From a checkpoint of a small transformer trained on Wikipedia: RMSNorm before each block.
Each number is 500 + 40 x the weight over its row's rms, rounded and kept within 0 to 999. Layers, rows and columns count from 0. Numbers have three digits each. The size before them is the row's rms in percent of the matrix's.

# layer 9 attention output (transposed), 384x256, rms 0.0529, rows 86-127,213-255,341-383, columns 128-159
090:480537502496502543488556505542534535562554467489500564524485487465561493467412501495472503488483
077:454563491545536532565476504511450470529499532514488493496538521495456446496573508593512410526484
078:566418438507488456516469501486482431482512549419487444492455529448499412488581421479484471465527
097:536489498503470420485519447474426544529499478500434421493436468458545447474557465529502475523508
090:503482439516422499485487555516506512458474478469509462475485448473527429492553521427471460534555
085:499471454486516530527434481470454435471460439481520446467528500525536424465520501455452500499516
102:496483566500558544565507495526510477517513479529484543503533493513554533507467535491505507470495
092:475561488560442460504450498489519544546504465533443453508606500553503518472564474496456456567563
087:517481407520498516491497503478460582465516454464490505496495537497449475521515562537620466528498
089:510463418547565448570507426543494462556499563461449470559431550507480508488498487559512491515512
092:470514515561487525514514479554523559547525486458521508524448487525457495535484508526590495474516
088:506508433446519532539559509502495461523482462550499555491516519484452523454437543413489480453531
095:486586559597495573468451513496466527538586498472454549512491507507503528362516455486464439432478
097:563531507492520524442511523498511472472562462484523470528509582498375465495598509495487506567529
090:481514490511488490463575505482495470495475481442541450540500504462530453461544530473523469482508
084:576489500489501480572531473575493433508482530490435486485494456555445555456446443458448524500559
085:501512491442500530510528518529559494525418466526472543498561498572563446529495532485510528512540
088:400498527582516590579516532528492535499482491475531413470470468511482538460527600511515631492488
088:474462478515473460541480553479543460428468486513472524492475479444502494517520457513501501464503
084:455539484444498521472560469505497569510503504534563570532517613537551470549501459507556574485503
096:495517531502522510499549589499523536554500492490542536540494435492448493437538498500556415534506
093:473524499484471579491504432553500503474543489504579543507466535529515511528426452442465501446530
098:474543512527430519561465507573524450484487539535540490511381549497502460488514456439497544447436
093:526494476500490452545460535493511394492442496530454468428548501498455490557539511544475530522485
091:513482444485485458530513481501558493511508466460506484485493494518511478545562484474495488501553
084:520471463455470539412561471431521503524528481501569546542497474575492467492520439479572416497510
082:433495535497535456512535460483516420484551515419446547520499476553533484505429540454482467498514
089:462471452530489529535486471542548454514440488511504500517513458471488516525542502527548521471482
096:513523479597497490516464544487475505467463543566473478503485442474441465532518498527584507567530
086:535506539555510495524431558480486506450492443558460500523439511477454488534448538482451473463521
088:513508489492451534507401481448385501519436467463478452468520531544424520420469462508495498466482
083:541472596579573503477530469563477487477490465568492448507513475507516494532466465520555481543463
093:471510519460510496482484534509475494481495556520458536458516439533568561529487547479539506475569
091:529521483462519441529499526505480455544524476552529491473614484420442450573520555484588532464555
070:550474460429523512527565439408574489484436512484490484521446538475526479490544425458518492482520
083:594481491553510439461459488478534519456489507475454548544544479528467557524522545539548462572482
084:463458560488531507529493465508532390440512475508550500493514450482518515521494510501421483463476
076:513540588513531434537474539473469533489474560489479445496419550492536479491535410439480533458476
081:555486531500460491501529501507420543532519506555466488524441432510492537445503483484548536522485
080:582471473479468488485549511490476515528567561554499476514532619523478532482505501544507472536513
092:451509496486563427472503516476564550446533514486492460495399461557536565483506503455567533454515
098:452531487434461473423478467443451464459478473476479532527557474483430482485535548469479475521511
116:557495459445514495535465533461431583502525520502525493446541518557480476507451524419519486467478
116:533490533486477475479515408436481528488481512528514498484453589634525517450543344467510457514484
127:442503444487518507537489506515494441480429513514523539480523542491504543490563533527453499450563
121:471408467490535459517477500514407415509530526538540490485487528411496513538530537549450527541428
118:441417523492468470509499472455538503553525461552469528551461513455488565484476490497431550509479
117:448522438500506449461512518570587487535541471474470548442476509567546531495452561512534472433502
112:581497474521514508520483497490461431521517434531459492505464411474451481410492533495500459467510
113:496477545469566474489568460463546476553470509458488486481507526572508505502493478537540496521461
121:454499479521508555539520491487461431515485459486518521526504495497527558495554477468513463442512
116:451560535522448544483512490464523440463451521592563489542425461448498497467492476531511502503497
111:610524508462506554472442542530479454475519515502465542505483547564474476401508415464547504517538
099:505506475475493482486449476482487631507525544523489497488517553595570497534530552470484471482479
115:526524499568523497502487456476519380551505461421485496494463566543462510484497390493452472553495
115:477562506461435541512536540483593409503435516519467498460532524542523451542484449595444533453515
122:534504446489527489547508490535498546485520498465537488501519507468470473519592504484391419424465
114:507472451464516498483437516514490428528512464536531481495483514471460495471530588576462541505551
109:501450462462536423524498493491468454505500519458465515392462503577496540518524588487559465449480
114:483495482469461547506519527472506403533441544496462524548508547499479526492443592469541496474569
118:422492499500476504512584584459502516543572529587532459519541475500442443547453531531527564529503
121:475492554500470532498553484458516469506516507576450566585477534572502463531515524491490476520512
110:439443516497536465501504454467554478498505482495530432540514509480467555480597480610440520450496
109:405516500507477462455494475502618500498476535518479472518514545496481548508491512582508529422497
123:553462524477523455489526509488508559486509479488463471478409527527539484489512541501469511504507
117:525551455469485496466560454472507509494489501425503496501557472591513577572468469464597475514447
103:534475418546525604525469535537464437517564425487526518515504486509382515543482453442573518554490
112:502510441536495548514458559572472515533585495557478511536530505536501446510509438502585470527508
120:482486428457558491521440509548420477492449568628514526507512490462445473554490580513424536454514
111:565521572507490492510508472464515457503485535546497484460494507465472486448479533476575495479522
130:469503452453551464497530464487542436514572490519508499487434483480489492571495546545487533450530
108:527548477497466607491484523487493553496449492425462542477491495517554505472559461418565415479529
109:508544447490458497465556561479545434531494446444505484484465443450521506511399534544513478453510
118:455515468538459522581578514505434476567506432523497496509512499498557515514476564490590495494536
128:484469537495449412501516471515413492459482504490555458458466505371501511478448515595424462542465
116:463518486503458534504523512526460537513493499487515524506479466559463543495508514484439467467569
121:580525468475488494489519467531502360511466475482526502488498489504489487480456495492576486536555
114:501570466459475504446540534495497493546509467473445495494465455544546541490408542512656552488523
121:491538475462509421553450535518445549519456584554549573467513487568510491456462450514473484399526
122:494471501500518500528517484519514527521495533548529561489483489447543459501492490511566476494454
116:462476454494485422509555505482456524497481483527514409444519472449513521608485525521474491502463
114:444511538486475557478496453492550460492489459463546418452451510445465539477442397552519530546468
135:504521507563474607521443489525489540476506499444529503468520470485467511513487480419483482538467
116:460559464524500489481515551513523576528513510455429478544561468516571515477438508521533442497506
118:511511554506500491495520418504586502554492466471536545481509436612529471507506544531488499464472
088:488422455505510466543518452487460557508577538488491485467540503504499512568459546519481458454483
095:530498567562491430525507490479524586473568534539552505428460519533512540430452423500538473510480
098:472505436492601508499448508522516457545409489507485538541491569509471528486544549471448462474516
098:479442481503534517535498524496476344477501528465552489459432511469526450519512535458532520529479
093:389401533474466520469491521499483444545532464516527478474463512506491450475444547489485532482489
095:466502408484513523523483445572579424505448433467455457478429465568522441495481546456543486526514
089:469481530478435548480497498509513415478500437453538488476486489514501584464459581538515461444503
095:559435581482535478470475486507494410489483516554479536419498519545556485509574426514464444509460
092:524590459548478531521446517472519486567503451434481483457532542487563582434523435519517494458489
102:456499512571449490513469419446496603495520495509502439533527417485463478459593509482509473444480
102:491488482526489480429504490479459448483449553461481545478509495541504461514471433596469512524539
077:527523434551514460573531489457513616471519463511484535501472539508472441502458528517557480467477
093:491492559476526476541495479532476433508436512522498487461524501520464552485409480469476486545498
094:484561518493488516471533467464573478516508518581486530512531562503489587477491493552432587485518
096:513515510443469452517530529515517416468485476405564524489503479510491491476501529490453460349469
093:471487449493536528495521557531520410542499437438513480491461426452488489474468545560440451455554
098:496487460493524495501557486537524359465521441440487548433464502558551521500452528493508499467473
093:496514514504518566422468513509527464548483562531475498545493595557497518490462463512453468468557
095:423473487520407494557554497491489501489502499568530411462588494527415466510550547472507586516495
105:546501567526434510486545442504512510482572511624501496592521602506476493494608479477507487514502
086:418478448525549525501450492522505488495482523428552404509459442491480474552524479511488496458539
094:458508457532566531441482532564556490523509542572540452507486533522505490519415452575509508493477
100:452494475496479522515582553525483481464519474551448525451444469480557511526445538462400505462524
092:484534458512507455495582467512542475484504534517521407516442546570534601537554408452495546576512
082:539504426492442549524468523540485387479502429503540493530538511547464529561515464509538524517475
101:447553422524494598459534499522481445441522413468493520500505469580500462469541510535568518491515
099:480473427516538531554476554541497528514437562527512557553506420484493429520477562505528462449485
091:510478551592486538513495507489504511560487534488471472431548541511546563484440540517492466466544
104:485526480486485493494521498584562394526527407523490517491447482497494548618447517457498541504476
084:508565521488503526492516485482453584492497489470532518529510527542440517477507520451523505523466
084:548554533485523512478509499503468377552502491524509520553454549497559465504446550572412502438587
098:437501475540493528459526462474460503543480485558512495478527564518460516500519526539541465481495
100:444441512504509537494485493529444502467453499486489494444451441431530489532443558472489453508470
092:483530477533436533483452550497513564510440465534465492464404465509500476542494520501406494502502
104:502519528468500425464477477520519494537517497414451530494573514442551563548532537477565486553540
086:531557399443519482518555469531479444518531426448455525509477434474536546499497469511588540460557
102:516466489552540406531470525438465635519474564494546529527508513481505466443553527557462438481492
091:473453524466577527560510485535530522495546529500552523468563477510573554467497499513544435470498
105:499479464513544437555566526486520545538467496504502436461481528420495489505516512404508537540512
102:492526512451464498489477478493491578551458505439504452427454434480486538515517478482530525563451
089:476485501506462530514487486481433526465540491425474469564514432504423521497521451426507514477513
094:537574488493480427501469547480510674508565492522484480529503490467549574499483483513514506580474
092:537548526486481495497567489531528463508443556547514481537525416511518462544513494538508488499503
# layer 9 attention value, 128x256, rms 0.0578, rows 86-127, columns 128-159
101:507505592546464511518474483477550439520503553476491461502571556553518486510511468452517473486554
109:507540477502526488552466476539483467560480516495547497469524487520477562517526478509470470501465
106:499489558509450483496486471504438444461567527556507430447543454536494515553504544499489561553543
100:485532617503456510499485591527543501485491493547455439483563499598468538511451540530529556580493
104:527547483445425536513500475479516554495536518558527535453525510428527490501610509470518496465540
096:534493459538504480547425499529512531504520462502545489447491454539514461511478502577447437522491
104:529537488539518554566496495529471459482550485484515503475569549410547501524445513492525453491516
101:566502477489475534452458484480553452463564512544563438520378464510482524487513577414524499491444
105:513507507472469470543551514456515466500465440545506440454525597497460546543530512514408561486494
095:463449491458530505564495533492510538506478481528494545495505464529484528520565529497545545463502
083:530533497459437518443441499524541609548455517528488464514488471531510514542471488481507531565473
101:520525514554467512553573567553520497533535585493550490550504574521530471473499462472562489462510
103:504427431459488475560460531511512494505545486489553465513508519466441513438570538542512573424512
101:523494518523465450468430517495553575458582556588507500557522446520567455474449489539529464535421
102:519481474576558538480534582519501524585551503544565490456523420538475482402518463448439461565489
097:513482513454453499502469500517458580463501516509515597498464511484570432547455562431552497508462
096:440495415503521480531548531508558545462433454534536484512551556416493477483539481517542454497457
103:518458528490430541488492539466547554553583524537472534389560564446467446509482480479464485477465
104:435513530445488452458477499452441443531527424481486465588504517509500526489502493459496539509466
089:545450492451456543498439532521489487516451488469510464486542448476531510576509510523549492510536
100:509493551510438437481441514571511533510460485464439530525513552525504512537559504502497524458429
103:543551477413498467485514405486484492549479550543546568503434456519523466526496518552506488573546
102:412504523491525493498406484465448532424489516523482466515486410461514588555462518516569455496489
089:449542445521489475485433453517527482475476470486465438541506508526537514503469531457545587554455
100:470476526497472545557467517456503521512507435421479520520483546410467492548465537434472561522451
098:470541484458512530437542547467483455551550573582559502527477491523528483548458565507436531522512
098:500451474514537544501511528517481456552426485488476461533514499489551447533473571462437458538540
112:536502507466464443443484508417484489483499511470528414528431480513472569463528533520486466476455
095:527557458468506494482486444519575543513433573479460582513447523447544553556463488541514486495500
095:559477433500474472515448418508481492531438564462505506452471468491511540478576496544537484493484
106:590489523544503487556520528509546505495445503497532457437427564507503516426540550501547523504512
112:469448484482451488495554504494448463475525506462512477488448494569531523541553496592517531479545
099:462563489450486510503434407486526474533516490504519497467470475502566455513466569518433457544482
102:529480405567486520577529527532572510434500450479502493542447493543468493431419521479452552457468
098:547527494486541540500492444497419504511482432523456495470450531495546512475444567505530542505485
101:395469470500527505507507524491435471564454519555452532515574542533536536416487479398418534488497
102:576528437497518460492473420560555493487543510432468557449537551512482462523498411461412500574512
103:453503529569478474483518472549545502418503478487418460410449456496497491454549557527533497506531
095:545490483513434531514534522545583527520443546553476469435559562560465491452488461542489490458482
106:485487556498451464514520458490465465481490454465526613493418487410507539566440443584508517566493
103:514504491576505509473461488529444523513406478472497521459513558491506496515435486502504463485509
100:499513559482543495545434531475445473477569458527543551530508511539463521475520491437533512543462
# layer 9 MLP gate, 512x256, rms 0.0922, rows 0-7, columns 128-159
110:462455539451533473496514495518457454558463457517514475478470527478525480485499522499462590465494
104:483617567591422498526479523504451569516492528451501519579498490436508577442509503444530469465509
094:553501511495517425531523473487474521476504569507452488451541514492556478518477545431502463459475
099:518511525507460471477541472564457559568432539470524458542479443537527549507500447450546493525528
100:415535541576536534482534567539503490526514455414472454511476471516498482512490440452485619507475
098:465502480505463507544513471479487521498505570574579502509532467433478453542492467535508489505501
100:459496507480538487555535549541490403439473471528461501515562502534500470594435499522496580517523
106:541596506507567520497527433512491490440490572472560473468474458513501532541486476565496501521397
# layer 9 MLP up, 512x256, rms 0.0858, rows 0-6, columns 128-159
101:431494509534454509429540492502452491415558445511535542558449570481538489541462499562502519504474
103:502442509458522514565419509572490481496481537451492457495494499512482484429445498519478442509511
098:491437402445473648494439479516464492434480469487480478521469548447573561565520477384492559461423
105:520516523444500534493429483578561540491491492458597453536496503590508576516387511486505479504442
101:509559497464487473500585524434504527504475519557500527513491481511471465445506520462529445509533
102:467474554477567537491417513492489546439551506445541431475543603492499509506490444491499562485512
094:508505511409487500486542567532515535457455450503497515504522487496496508502492446485546539506425
# layer 9 MLP down (transposed), 512x256, rms 0.0557, rows 0-6, columns 128-159
101:494421502563492539456541530418469500436498496490513505482511517467428479486551482495568477490497
105:482546384495548491521462554480526498482595478516547486472498506463548495488534474576486517488557
098:448480501539487528526507467448484496475496464534508482474484415476370449522553453539489476516552
103:507519438561524510520438570572549559490532557438536478509543390395445496473563535482560491466519
100:463432462500487443498554482505528493468447490422494479416539546466471503518494561492506544533486
102:460505505581439406533470516505511463463540519557463563525451481460516567500443542542581504522482
096:558574587514558481489482526519594500503439488468530454488511537504468503527467475527550476505452